config = dict(
    d_mlp=256,
    vocab_size=1272,
    norm_eps=1e-05,
    positions='rope',
    rope_base=1020.0,
    qk_norm=True,
    parallel_block=False,
    beta1=0.9,
    weight_decay=0.098,
    lr_head=0.0189,
    train_tokens=156300000,
)
Each number is 128 + 32 x the weight over its row's rms, rounded and kept within 0 to 255. Layers, rows and columns count from 0. The size above them is the row's rms in percent of the matrix's.

# layer 6 attention value, 96x64, rms 0.205, rows 35-63, columns 0-63
size [ 90  93  92  88  94  86 214  85  89 109  83  87  91  99  90  96  86  90  92  81  89  86  89  76  94  79  87  82  85]
[[134 111 163  62 114 138 172  79 200 154  75 114 147 170 123 135 116 113 123  96 115 108 122 125 119 110 133  87 124 132 148  97 142 164 110 188  95 129 145 177 153 206  87 133 192  91 118 112 157 116 168 109 111 167 112 108  67 172 140  73 152 126 111 133]
 [120 111 124 154 139 119  91 138 215  87 134 168 161 137 103  92 164 122  84 131 136 128 117 133 109  93  91 145 116 122 152 141  66 139 134 119 151 172  34 143 166  76 118 142 129  92 167 108 133 125 175  72 180 128 126  88 123  43 133 143 110 127 137 108]
 [140  92 153 106 105 132 142  98  98 142 147 142 156 142  92 114 130 124  85 160 160 112 112 229 111 123 101 161 109 115 146 207  63 119 101 110  64 126 150  78  82 144  82  93 129 128 116  73 103 171 163 135 108 107 164 141 150 136 191 107 121 144 112 152]
 [194 138 106 179 103  49 156 136  74 116 155  88 151 129 164  83 137 148 180 123  77 145 138 137 170 127 150 105 129 120  84 124 115 152 105 144 100 155 134  95 216 154  99  88 157  67 142 122 134 137  94 118 118 144 124 100 146  92 109 176 125 135 183 116]
 [ 91 109 115 152  96  96 122 153 194  60  67 117  91  31 137 126 123 161 142  86 147 134 135 184 111 126 119 110 162 111 166 205 121 129 150  97 119 154 160 159 135 131 109  83 133 113 161 103 162 141  98 106  80 134  82 135 119 108  93 144 135  85 154 118]
 [129 112 171 178 138 135 144 139 113 151 164  98 143  93 136 127 150 107  97 110 129 103 122  79 145 137 126 200 130 127 138 164 151 146  97 133 143 114  88 155 146 175  89  75 106 140 189 176 187 121 109  77  79  71 131 139 146  86 102  55 107 145  82  78]
 [122 213 112 123 100 154 151 143 160 120 112 159 114 126 186 141 164  92  87  99  59  78 101 162 189 165 157 118 119  61  96 126 147 147 140 131 118 179  62 117 108 152  90 169 110 154 102 116 114 132 135 158 141 100 104 148 143 114 130 144 146 100  69  91]
 [124  92 107  99 106 126 110 137  49 123 153 138  60 144 112 125 137 101 111 127 132 103 123  70 137 118  97 153 161  86 152 178 134 103 154 164 128 196 148 147 164 112 121 122 119  91 159 179 149  60 111 189 149 110 136 126 189 165 123 186 142 154 153 178]
 [145 127  92 177  99 167 122  81 213 106 127 115  78 180 109 111 138 160 167 183 158  80 131 104 169 106 130 163 102 138 111 168 129  94 116 164 128 136 140  99 119  67 179  97 177 132 101 144 129 163 170 119 123 125 145 129 158 190  69 133 123  98 108 141]
 [104 137  83 138 189 128 154 112 204 169 110 155  59 128 102 126 128 127 157 108 113 165 123 156 119 155 135 133  81 145 176 122 100 139 128 161  72 166  90 100 182 176  99 133 115 160 118 134 136 193 154 150 135 112 124 194 165  86  86 135 158 139 178 142]
 [167 103 107 175 151 101  81 180 219 142 113 150  91 178 149  98 146 155 102  76 131 119 136 106 135  98  90 122 130 132 148 110 128  84 116  29 121 116 118 125 133 171 125 121 160  89  97 162 116 147 127 188 107 123 101  89 122 153  75 123 140 153  83 117]
 [ 64 124  77 147 115 165 229 172 123 121 129 148 130 172 118  53 128 159 151  77  97 115 127 190 130 119 132 162 113 138 130 115 154 156  96 114 180 129 104 106  85 126 143 108 145  85 132 160 114  70  92 104 100 171 131 141  76 124 149 126 150 142 121 168]
 [129 123  98 129 112 187 177 134 180 142 121  72 168  95 133 134 164  46 130 128 105 135 127 130 141  75  95  98 114 149  83 133 135  87 135 142  98 124 168  73 158  97 100 193  81 109  94 126 194 104  97 118  66 160 130 144 126 122 140 154 143  84 159 143]
 [138 122 110 179  88 100 166 145 139 155 130 129 117 126 140 175 110 119 140 131 163 123 117 140 115 140 174  71 165 102 110 146 120 176 126 132 101 164 127 109 149  67 151 174 145 110  75 112 136 104 166 247 136  78 138 128  65 120 136 109  97  80 114  79]
 [111 124 108 135 188  78 100 162 102  86 115  96 109 153  60 162 147  82 188  89 122 115 122 210 145  46 119 117 106 125 107  95 127 105 111 168  76 147 157 164  99 130 161 147 143 141  97 137 182 147 114 161 142 131 120 142 125  82 157 149 101 110 105 162]
 [154 129  97 114  76 137 102 115 130 164 116 128 130 126 105 100 125 146  95 163 100 149 133  91 140 122 113 139 111 117 169  92 114 151 127  87  91 233 183 191  90 106 137 208 129 112 205 113 168 156 114  93  88 121 123  95 146 117 132  64 144 119 123 130]
 [152  90 134  80 103 138  77 148 159 177 113 118  28 105 196  90 130 106 101 129  72 144 127 125 130 143 165  99  86  96 141 135 143 128 120 162 135 125 107 109  76  77  86 112 151 176  66 108 166 110  97 152 179 150 141 112 150  93 128 136  92 133 137 146]
 [129 136  53 102 113 133  68 165 123  96 109 129 118  87  62  76 122  63 157 133 127 113 139  69 128 100 140  92 128 140 119 187 121 114 104 106 181 138  96 151 172 150  81 173 123 100 107 134  81 169 107 114  92 152 132 138 169 191 107 126 114  93 111 101]
 [115  96 153  84  97 176  66 163  97 124 103 113 142 134 109 112 114 164 113 135  98 108 105 142 122 147 145 171 134 144 135  71  86  78  60 126 143  48 111 127 145 169 152 100 120 123 150 155 141  90 163 148 115 114 113 152 177  67  86 137  89 117 186 182]
 [143 103 170 130 155 127 132  92  36 133  94 167 130 148 143 167 167 184 125  77 125 152 119  74 121 177 102 110 120 151 169 126  50 144 184 194 162 119 122 150 124 113  87 144 127 100 100 141 136 120 110 187  97 162 105 130 143 152 168 143 107  87 135 123]
 [133 137 100 137 168 107 140 112 136 102 116 135  88 127 123 144 134 121  91 142 128 128 123 109 135 184 115 180 128 126 104 213 191  65 116 110 108 156 137 125 148 175 144 156 139 157 218 122 146 145 133 196 151 171 121  58  94 100 150  62 122 138 165 139]
 [142 113 119  82 179 135 138 175 183 156 113 139 159 150  86 155 125 108 182 141 161 128 100 107 154 181 153 119 129 155 150 146 176 126 152 121 160 110 172  76  87  76 158  78 107  45 186 143 132 146  94 171 140  96 156 100 136 120 147  90 129 143  86 104]
 [155 182 141 158  97  97 145 119 188 125 122 128 153  97 113 106 128 143 150 137 160 115 137  99 129  79 129 166 103 153 155 103 170 142 163 126  95 178  95 115 149 133 123  83  53 135 145  75 100  89  72 175 106 151 138 165 100 170 125  89 109 140 134 225]
 [139 141 110 108  93  89  96  74 158 121 134 160 118 139 119 137 133 124 105  99 163 101 164 187 149 227  96 109  59 134 104 131 147 152 184 120 139 131 149 108 131 123 164 154 124 138 160  89 161  83 146  99  94 166 134  94 157 123  80 188 134 157  76  83]
 [170 115 118 105 141 125  67  76 102 159 139 154  90  68  89 131 117 149 142 106 146 137 117 166 140  68 145  72 130 119 153 163 164  76 165  82 106 103 112  93 132  75 100 152 181 139 160 166 119  97 122  74  79  80 119 161  82 122 123 154 136 114 160 166]
 [129 109 149 102 175 168 113 114 152 163 155 143 148 142 119 157 113 121 182 165  88 127 128 137  52  98 125 157 149  69 101 127 177 129 105 127 113 179 108 115 131 104 118 120  59  72 150 140 111 196 128 135 116 154 102  76 129 176  29 128 131 119 131 125]
 [128 135  82 138 149 125 102 125 100 141  94 102 118 162 125 124 162 160 105  94 147 153 111  87  97  87  94 102 128 103 153 134 239 202  96 181 154 128 190  98 134 155 116 158 185 106 137  56  81  99 126 112 148 154 135 157 149 125 106 139 116 105 140 150]
 [110 160  87 156 141 148  68 137 125 172 123 116 187 113 104  55 107 107  97 152 167 150 131 129 105  90 167 149  97 157 133 169  94 148  74 184 170 132 114 138 115 138  90 112 116 134  74 117 199 133 155 146 113 176  92  89 124 132 129 199 142 157 163 128]
 [ 94 126 159  79  94  93 108 142 141 118 165 130 153 136 166 116 116  79 192  98 121 144 155 114 111 117 111 153  80 119  68 163  62 114 115 133 143  90  98 115 139 106 123 167 167 118  94  48 104 103 144 135  90  66 107  80 113 136 110  57 151 148 164 156]]
# layer 6 attention output (transposed), 96x64, rms 0.21, rows 35-63, columns 0-63
size [ 98 101  98  98 104 101  55  97  95  89  94 110 102 101 106 103  99 101 102 106 101  97 102  98 107 102 103 103 106]
[[119 116 113  53 117 129 147 142 191 169  74 107 115 148  93 145 134 129 109 117  95 127  79  95 113 108 144  96 138 151 128 141 143 156 124 183 115 105 144 185 162 223 105 140 166 140 134 114 144 138 126  99 102 143 125 162  80 171 153  84 100  73  62 160]
 [ 91  95 151 106 140 122 113 140 198 142 150 125 152 113 124  96 156 144  70 118 137  84 143  97 117  68  86 130 151 131 171  97 118 109 119 110 127 169  96  93 159 111 168 173 200 102 150 153 136 118 163  71 199 130  82  91 101  77 153 126 132 147 170  84]
 [148  68 167  85 113  69 132 112  99 142 148 110 152 138 136  98 184 123  85 175 151  92 105 201 106 121  81 163 142 150 104 187  93 139 149 128  77 136 128  98  83 175 119 117 112 173 119  70 104 146 138 144  68 128 155 124 115 155 183 118 163 153 132 136]
 [187 133 114 158 132  83 121 110  79 164  93 156 143 137 135  59 140 166 149 109  77 153 127 126 145 116 144 146 163  90  39 123 113 143 200 141 161 129 111 147 207 153 118  94 145  67 147 113 141 137 122 130 131 159 108 121  87  97  80 136 141 107 145  79]
 [ 58 105 141 131 108 123 132 120 172  68  72 115  77  73 110 129 129 181 144 103 162 135  91 168 116 144 127  92 169  71 130 177 106 105 134 122 148 153 143 145 171  88 131 116 131 133 130 122 161 140  79 129  70  87  98 136  84 114  39 117 166 133 138 112]
 [138 107 149 184 119 159 144 143  99 122 180 114 128 116 112 135 135  99  69 100 182  88 158  96 141 140 154 168 123 125 165 136 155 154 114 152 172 134  61 132 136 165  90  89 114 114 199 161 147 139  75 104  60  93 153 105 150  72 122  61 115 101 131 105]
 [139 197 172 143 107 178 142 154 164  82 126 150  92 174 122 150 141  99  93  85 142 161  64 115 179 112 132 133 171  46 118 105 100 115 146 148 121 130 107  88 104 144 145 139 114 135 136  91 133 155 128 137 120 108 160 124 134  64 110 134 234 146 137 138]
 [154  93 144  74 111 109 152 112  94 151 139 118  89 163 167 123 102 138 157 137 136 128 111 119 166 112 113 156 119  39 151 183  95 105 120 148 120 175 193 126 177 106 122 136 123  92 181 174 149  96 148 187 145  86 157 109 180 171 138 162  98 163 114 169]
 [188 138 146 177 105 152 166 107 185 100 124 136 123 146 131 128 132 135 149 211 142  89 111 100 198 111 128 131 111 153 114 160 156 120 122 156 101 137 120 126 135  75 179 114 199 151 127 147 113 157 209 103  93 145 160 101 160 150  60 122 162 103 129 114]
 [133 142 109 131 179  94 172 101 175 153 116  87  97 135 124 137 139 135 161 137 112 136 176 119 128 135 100 124  79 150 146 148  87 156 106 177 150 162  64  74 192 170 114 138  95 179  73 184 111 127 142 146 134  96 153 174 155  60  96 158 141 160 161 139]
 [164 103 126 170 143 128 131 179 157 121 102 127  73 145 153  91 138 106 102  82 163  92  88 131 130 124 138 111 138 174 118 110 153  89 104  71 117 121  99 140 140 150 159 115 188 102  63 188 135 137 121 224 130 118  94 120 104 152  61 145  92 169 101 124]
 [121 101  91 107 104 153 255 162 159  65 124 129 107 171 132  76 123 118 164  97 130 121 110 164 136 149 161 108 113 161 129 113 110 175  94 133 160 155 104 104 123 123 100 118 183 119 111 163  99 109  92 126 105 181 169 133 104 122 188 142 171 126 147 142]
 [164 161 172 115 139 145 202 121 165 138 128  73 158  82 127 109 138  78 120 125 131 136 145 114 164  90 109 122 113 159  86 148  91  67 133 134 113 101 183  63 154  96 100 171  71 107  90 120 191 104 105  91  85 142 130 127 141 126 144 129  93  63 129 113]
 [158 143 146 181 108  92 124 111 107 151 115 110 163 142  98 175 124 149  96 112 137 144 164 145  84 175 145  76 173  93 129 153 118 120 102 117  81 123 115 106 145  73 117 198 133  84 124  81 132 123 175 198 149 129 175 108 116 119 160  52 173 106 122  78]
 [103 142 128 149 148  76  76 147  85 109  99 122 110 171 115 147 154 107 210  72 137 110 122 183 118  55  98 154 144 151  85 141 117 102 119 198 138 158 116 164  94  95 139 128 146 149  99 139 186 122 138 142 124 136 144  92 151  88 149  84 100 126  86 186]
 [169  98  92 130 147 137  94  69 139 110 111 124 109 134 154 107 113 129  79 131  96 152  89 101 167 121  91 119 137 142 119  89 129 173 155  77 134 243 158 214 128 121 150 189 108 146 129 111 139  92  91  95  95 101 164  85 136 110 144 132 155 130 106 140]
 [159  67 171  56 123 106 106 138 134 157 141 107  88 106 143 110 119  94 108 147 146 130 224 124  96 129 197 103 103  71 118 117 179 100 152 172 131 135 124 108 104  89 128  93 176 175  93 114 142 118 109 159 173 155 143  93 160 117 114 134 187 134 119 115]
 [131 153  92  76 132  89  82 180 130 132 123 133 145  97  73  95 138 107 151 156 190  99 184  71 146  92 166 107 189  86 124 189 105 120 107  92 161 155 109 139 138 154 111 198 145 108 105 118  67 125 103 122 110 160 141 118 139 146  95 142 106 103 129  77]
 [104  72 127 124  94 148  99 117 112 113  88 128 191 131 120 137 114 119 113 113 126 157 128 119 124 116 151 151 131 116  87  57 110  85  33 128 118  97  93 159 117 179 139  74 126 131 159 147 144  75 128 177  99 125 131 152 193  70  80 175 162  93 129 146]
 [120  96 169 124 163 121  78 102  79 132 140 170 103 131 131 159 158 142 108 100 127 144  76  86 104 183  95 114 133 167 176 126  76 127 190 195 152 133 104 131 107 123 106 127 158  78 130 151 129 149  87 190 110 165  69 148 152 150 180 148 149  70 129 128]
 [129 133  90  82 115 109 146 118 118 124 119 113 106 123 165 154 127 124 107 140 162 147 112 138 113 162 111 136 143 143 127 207 155  83 126 135 142 181 132  92 138 175 170 140 104 174 188 139 150  89 117 183 150 193 111  47  82  77 132  91  97 125 169 190]
 [117 117  75 101 143 118 114 174 146 156 103 132 148 149  83 161 105 100 135 155 137 143  92 140 180 139 106 148 119 163 146 136 124 125 151 112 137 100 189 102  77 101 167  64  74  75 178 136 113 128 142 169 133  88 200 130 118  97 175  89 201 146 101 106]
 [136 166 134 173  90  84 129 149 162 115 140 124 144  99 119  89 117 166 115 122 117 139 116  72 152 101 156 144 125 145 150 116 129 106 152 126 123 169  73 114 140 102  89  97  89  78 113  80 125  76 117 152  85 165 184 162  89 205 113  85 149 115 136 220]
 [132 133 121  90  87  89 112 133 183 118 112  88 116 124 106 138 165 145 114 113  80 125 176 136 137 185 122 110 143 151 154 151 154 143 205 111 121 124 156  99 112 142 155 160 146 119 134 177 136  85 162 110  71 201 139  96 173 123  78 129  68 199 140  81]
 [179 118 105 131 133 114 107  74  97 131 118  99 106 117  92 148 110 142 142 149 116 162  98 183 128  71 134  84 143 133 148 166 188  76 144 114 153  95 100  78 105  87  96 147 164 123 137 167 126  96 109 102  66  55 139 201 112  96 102 164 159 120 101 158]
 [113 123 125 137 159 134 132 161 158 196 130 160 194 137 142 148 140 124 183 163 133 137 112 138  58 102 120 177 137  76 151 114 190 131  89 141 121 181  99  95 122 131 156 177  48  80 156 108  96 162  90 140  94 160  91  99 128 150  79 141 126 112 125 132]
 [111 148  96 145 150 102 144 138 104 111 118  90 113 154 177 109 175 119 110 119 155 138  85  69  91  83  81 129 170  95 114 138 190 171 117 185 153  94 183  69  90 137 110 140 162 121 131  77  83  68 119 116 165 150 117 168 194 133 101 139 111 142 130 128]
 [111 159 131 163 139 153  43 149 146 164 137 124 168 119 104  84 112  94 117 142 137 149  39 150 100 112 225 142 140 166 138 155  91 188 100 184 152 142 126 150 162 105 134 132 113 164 109 137 164 121 139 127 122 153 120 112 121 110 110 199 106 139 175 127]
 [ 79  85 145 130 150 121 118 175 133 141 171 141 147 142 174 112 132 101 136 147  68 150  70 129 135 146 166 153 134 134 103 159  75 120 112 114 136  84 106 110 150 109 127 172 156 134 105  95  84 115 129 115  96  39 110  97  84 145  77  60  82  96 190 127]]
# layer 6 attention query, 96x64, rms 0.279, rows 64-87, columns 0-63
size [ 16 180 126  75  82  93  86  98  17 149 155  66  74  73  85  90  81  81  79  86  82  80  71  80]
[[117 163 116 174 171 115 158 125  98 104 174 107  92 135 203  86 160 110 115 117 172 129  85 106 180 145  79 186 133 118 133 154 120 120 110 155 102  89 188 155 118 137 136 108 105 196  93 125 136 136  75  89 172  67  90  76 105 134 121 138 153 129 139 115]
 [161 209 119 126  88 152  81 167 159  59 168 126 103 183 192 149 172 115  85  80 165 121  76 110 154 118 129 161 159  92  84 146 106 122 138 133 143  92 151 139 100 119 132 130  96 174 165 117 137 151 101 112 142  85  93 110 113 152 133 169 173 105 151 138]
 [ 95 153 108 155 206  74 148 131 105 121 131 122 117 154 100  98  93 142 158 135 133  82 177 125  82 107 110 105 130 134 196  86 151 130 150 107 167 186 126 143 192  64 143  96 149 110 126 107 126 135 175 153 113 189 168 110 129  93 140  86  97 172 126 162]
 [163  85 193 161 161 102 164 107 126 135 138 118 151 138  91 117 124 143 156 125 141 136 133  93  70 132  85 114  91 207 134  59 109 159 113 138 110 157  65  96 124 122 157 136  99 134 134  88 112 109 171  99 138 145 151 130 158 104 157  94 127 217 121  65]
 [162  52 205 138 148 126 198 104 131 144 136 105 160 153  78 101 105 146 162 167 131 105 160 167  77 133 102 116 109 200 122 102 102 172 135  87 110 176 127 117 139 143 144 153 126 124 112  74 135  90 145 124 104 151 150 146 161 101 149 109 104 185  88  90]
 [135 125 134  98  58 168 142 147 131  85 109 146 115 134 211 157 126 137 101  47 127 109  71 141 194 119 136 178 103 104  86 170 135 102 106 108 132  79 171 152  91 174 137 111 151 140 161 137 122 121  77 143 146 120 122 108 114 150  94 175 147  70 125 145]
 [160 160 122 151 150 114  68 125 150 112 140 159 100 229 107 192 150 166 161 137 148 120  71  97  66 152 120  77 119 116 139  87 131 140 128 156 129 172 131 117 171  94 150 142  98 149  99 121  91 151 159 109 154 103  78 144 119 116 103 126 157 198 159 151]
 [132 125 141 114 121 153  98 130 147  83 123 119  92 135 179 163 178 104  45  60 165 110 117  93 185 119  99  67 173  93 147 160 155 120 101  74 126  80 152  98 144 135 155 157 138 159  98 158 124  98 126 124 149  89 126  89  67 155 153 167 166 121 115 126]
 [134 194 136 106  68 109 123 169 148  95 180 128 122 172 168 121 181 116 113 103 190  99  69 123 169 124 116 164 190  96 106 172  95 116 104 146 104 114 170 121  78 141 143 135 107 173 138 105 142 143  69 119 157  70  98 133 115 144 128 182 150 111 133 108]
 [ 78  38 147 206 185 110 153  76 126 153 107 102 113 129 161  46 111 104 154 195 127 162 173 119 104 125  98 136 108 196 161 119 123 147 150 129  87 109 116 163 139 124 104 127 142 159 130 163 150 125 139  91  89 141 142 102 120 159 138 100 109 158 126 128]
 [ 96  47 125 134 179  85 180  81  92 193  98 118 152  74  72  99  89 134 169 162  88 136 191 131 103 129 118  98 106 158 170 112 150 128 127 117 114 166 113 112 157 111 119 116 155  98  96 131 110 108 168 137 119 175 167 127 151 109 126  78  85 153 100 126]
 [ 88  75  88  95 136 116 118  95  58 184 135  94 174  52 146 101 101 116 142 123  70 118 202 125 125 108 116  95 139 100 148  95 127  87 105 112 120 137 142  97 127 152  79 162 137  94 137 151 156 122 122  92 120 130 139  96 151 197 148 119 117  55 117 146]
 [107 100  62 130 121 102 116 109  83 169 136  87 156  27 149  72  88 119 121 119  78 139 190 161 156  81 106  96 116 109 145 121 142  82 106  87 101  98 123 131 132 132  98 141 155 122 143 178 173 123 137 102 111 151 145 110 121 179 124 139 112  62 117 168]
 [151 153 150 132 214 113 119 123 188 127 120 200 109 208 128 204 151 152 133 123 144 118  89 101  87 145 137  95 119 147 149 103 131 157 129 132 108 133  93 136 178  81 145 127  98 144  95 115 119 109 170 137 130 105 131 131  96 108 120 102 148 231 147 130]
 [126 162 134  97 153 106 134 141 107  98 110 111 126 203 188  82 148  69 112 130 154 134  97 101 114 132 144 219  92 121  30 173 170 153 148 169 169 157 117 124 107 179 140  95 132 145 145 128  74 121 138 136 133 109 104 152 153 139 103 124 143  86 142 115]
 [100 168 159 123 189 102 102 112 115 103 189 126  66 180 115 149 115  91 174 159 144 160 163 125 130 118  57 119 180 129 159 112 113 117 136 124 143 150 160 117 191  79 145 133 118 128 108 125  89 145 191 112 153 157 157 111 107 118 161 115  99 211 144 160]
 [ 85 116  86 144 136 157 118 120 154 121 184 142  72 127  87 184 112 115 111 185 158 174 132  87 132  68  95  87 116 121 119  91 145 130  72 116 166 195 189 105 128 169 129  68 163 113 117 118 143 112 145 150 131  67  82 164 103 124 130 116 158 118 113 109]
 [121 150 114 112 110  84 166  86 107 102 109  88 132 160 155 125 168 144 155  61 130  88  97 158 106  73 191 160  85  95 126 148 137 123 153 153 196 181 128  86 151 148 111 131 127 202 171 133 109 163 190 129 119  91 122 109 154 105 134  95 138  83 105 151]
 [129 117 168 205 130 112 123 103 150 149 166 149 103 118 102  77 124 111  94 133 107 102 168 102  76 126 137  97 130 117 112  72  69 103 124 164  81  69 123 126 140 150 101 106 138 161 163 129 174 177 171 112 177 116 161 177 118 151  96  43 116 159 142 123]
 [137 127 155  79 136  51 104 161  78 131 134 132 124 108 162 155 128  70 137 181 105 122 158 111 127  90 107 160 131 129 131 156 138 157 141 116  89  95 134 178 132 110  81 139 137 144 144 198 152 169 139 128 116 105 154 127  63  72 176 106 150 138  45 172]
 [140 154 113 152 133 147  91 106  92 146 150 130 159  64 194 159 159 136 103  92 135  71 100 144 117 170 189 171 135 132 161 121 184 149  51 121 152 140 183  86 140 115  94  83 111  94 121  65 141 122  99 141 149 111 135 173  94 106 116 114 131 171 103  96]
 [ 43 119 132 151 120 111  81  57 102 117 105 155 109 177 141 101 116 130 183 125 120 152 185 199 169 153 151 145 144 179 132 116 110 158 107 181 140 139 112 155 138 126 104 156  98 102 146 130  97 128  77 103 140  79  95 142 163 111 172  95 147 183 157 146]
 [137 154 164  75 108 156  93 130 150 133 158 110 130 166 114  86 156 104 161 142 130  42 129 127 143 175 160  80  82  74 142 133 168 103  94  92 134  98  91 171 133 160 148 140 204 102 125 110 150 115  98 125 128 137  97 198 126 106 153 102 113  62 129  94]
 [183 107 128 159 115  72 172 161 129 141 104 168 120 126 169 143 119  84 172  81 114 158 125 154  86 106 152 210  88 121 132 134  71 173 142 157 173 129 142 178 115 180 159 155 160  77 153 105 124  64 148 125 104 103 142 179 117 116 152 122 121 107 157 114]]
# layer 6 attention key, 96x64, rms 0.251, rows 64-86, columns 0-63
size [ 51  45  47  38  39  52  37  45  54  48  32  45  33  37  36  44 141 126 135 143 153 131 136]
[[132 154 156 108 216 122 118  74 145  60 102 118 121 121  67  71 112 140 158 133 122 154 107  82  99  81  78 154 120 176  84 127  78 140 159  83 143 120 128 176 151  70 150 115 164  92  89 166 128 126 130 162 106 147 119  95 117 134 133 139 110 154 156 166]
 [152 115 120 160 130  88 133 129 145 171 155 106 155 165 157  81 144  91 106 129 135 123 165 161 141  64 154 110 149 126  69 136 168 134 144 170  66 118 184 159  87 127  97 180  97 176 113 130  81 187 134 165 167 149 124  60  71 132 135 148 140 145 106 100]
 [129 112 111  80 124  99  61  84 162 143 131  97 127 161 145 175 121 139 140 141 181  97 159 178 142 132 135 139 138 185 119 195 148  94 119  47  89 163 169  98  84 106 104 148  99 131 114 151 132 191 149  99 111  65 107 116 170 102 113 112 108 118 103 154]
 [119  83  98  84  51 101 172 144 115 155 104 137 119  88 105 135 157 149 185 141 139 133 109 185 184 128 173 119 101  87 142 146 147 162  59 147 172 116 120  61 104 150 109 119 101 190 106 126 103 120 130 162 188  86 109 157 129 104 113 140 154 109  99 132]
 [106  88 108  88 109 120 166 139 144  96 119  90 184  15 162 106 120 122 143 161  99 106  98 125 170 139 142 114 117 100 159 160 125 105  74  88 121  82 121 168 110 120 110 111 108 152  74 197 170 148 100 111 140  98 149 102  66 112 140 169 134 139 137 116]
 [161 136  78  76  79  85 194 145  93 176 151 132 168 132 165 153 155 143 129  99 114 104 103 110 129 100 200 136 117  78 129 125 116 134 131 182 183 157  86  77 136 174 122 119 134 150 159  95  69 142 125 159 157 113  72 148 118 130  97 148 127  71 142 123]
 [192 171 111 129 116 125 105 165 132 118 114 177  56 135 134 199 167 132 131 106 145 182  96 125 161 162 182 111  98 137 106 149 143 162 140 172 143 159  85  92 161 139 114 139 109 139 129 127  90 116 158 202 191 104 104 165 110 101  74 134 170 142 146 120]
 [161 115 181 143  90 138 147 179 119 142 106 188 174 208 137 148 106 182 131 132 168 183 110  93  57  79 171 103 182 179 165 155 107 154 150 172 151 120 129 126 149 123 152 123 115 106 124 118 160 122 162 137 119 130 168 138 104 150 108 119  80  98 151 159]
 [ 89 146 115 147  76 124 115  96 110  98 194  94 146 159 152 109 119 170  83  97 108  96 117 101 123 164 141 103 132 143 151  70 134 164 173 136 129 144 121  95 205 127  64 120 144  81 201  93 132 154 128 131 148 114 149 173 152 143  64  93 107  91 159 118]
 [152 137  97 120 165  96 102 126 186 161 177 106 114  94 201 123 162 143 103 157 139 125 147 122 100 129 154  67 144 111 111 141 156 155 162 193  85  95  95 166  94 130 106 184 161 121 139 159 147 153  68 124 178 145 175 161 120 148 164 169 140 117 134  67]
 [ 74 100  90 131 148 144 118 132 111  95 111 156 166 139 124 155 149 105 130 146 141  99 127 161 167 149 236 127  88 102 144 116 203 160 110 134 110 116 126 137 118 150  67 118 112 120  78 125 155 137  81 196 147  80 137 129 120  66 145 178 170  99 128 106]
 [122 121  89 170 115 143  81 130 130 149  74 103 131 172 128 101 118 102 135 142 164 157 127 120 142  98 104  59 121  53 171 115 146  62 109 137  78  89 145 125 125 133 134 114 152 120  77 158 176 141  52 126 120 179 168 101 153 128 169 153 126 177 122  73]
 [ 96 154 139 141 142 116 169 116  97  92 136  53 151 121 106  72  77 113 112 162 171 136 169 154 113 120 106  99 165 116 189  88 126  73 111 129  87  84 115 134  93  95  97  84 145  99  96 101 166 154 120  81  93 173 171  98 189 117 161 100 139 113 104 121]
 [131  80  77 137 101 104  79 147 160 144 102 154 106 156 118 155 157 159 195 201  80 158  88 150 159 140 123 119  96 168 174 149 126 167 120 109 150 124 159  94 181 117 119 163  81 151 139 162 127 121  78 148 190 107 100 148  76  77 128 144  99 126 152 113]
 [164 167 161  55 100 114 142 143  84  50 160 119  98 130 141 112  69  93  82 121 125 129 206 140 169 115 163 158 205 105  94 101 110 112 105 116 187 106 132 150 144 122 105  69 125 135 149 143 114 131  83 123 108 127 157 148 121 145 111 132 115  99 134 180]
 [130  81 107 184 195  39 130 132 144 168 112 119  88 111  99 114  86 148 162 220  88 168 151 120 124 121  86 105 185 175 178  79  87 150 123 128 159 119 135 150 153 139 110 101 103 131 116 169 109 105 135 123 141 118  80 124 122 134 100 109 131 151 137 104]
 [ 77 112  85 148 140 151 118 114 149 119 176 141  75 123  87 179 116 127 116 194 155 172 138  78 134  64  86  85 125 124 121 114 148 130  68 108 159 184 188 107 121 170 139  65 170 110 109 130 138 111 142 146 135  63  88 166 102 126 134 126 155 124 107 111]
 [131 144 121 120 113  79 160  78 108  91  94  85 132 143 160 136 167 143 163  62 134 101  90 159 111  62 184 159  91  96 125 147 135 134 159 151 192 175 118  96 146 147 113 140 124 202 174 149 103 168 193 137 119  90 130 104 155 109 142 106 130  91 109 153]
 [135 117 177 205 121 112 130 109 156 154 162 157 102 121 101  85 131 113 107 118  98  99 157 110  74 124 147 110 135 122 112  83  73  94 122 168  91  78 128 116 138 147 100 109 141 162 163 122 177 186 178 111 178 114 161 168 108 158  75  43 117 144 145 124]
 [135 133 151  75 123  52 111 165  81 133 155 134 127 104 169 158 131  68 130 180 107 128 155 104 125  89 116 162 135 136 131 152 152 154 134 125  95  96 137 173 137 115  81 137 141 144 149 185 151 172 143 135 119 106 150 128  62  61 180 117 154 130  42 163]
 [143 153 110 155 141 152  84 100  97 149 155 128 159  57 195 158 158 134 106  92 130  76 102 136 118 171 182 171 142 131 158 120 182 146  47 121 153 135 183  96 143 110  90  88 107  93 116  71 139 122  94 141 152 114 139 165  93 106 120 113 133 177 106 101]
 [ 40 114 128 150 126 109  71  59 105 122 109 155 117 173 144  94 131 129 173 129 125 154 188 190 165 149 155 144 159 177 137 129 114 159 111 191 142 143 107 153 137 131 108 158 109 107 151 125  95 128  67 101 140  88  91 149 159 112 168  94 146 185 155 133]
 [138 150 173  78 105 157  88 127 151 131 149 123 129 152 109  85 153 107 167 147 130  44 129 128 151 184 154  99  84  77 143 136 162 109  86  89 131  96  93 180 129 163 154 147 200  92 116 110 152 116 104 121 132 140  94 201 135 109 157 108 108  67 130 100]]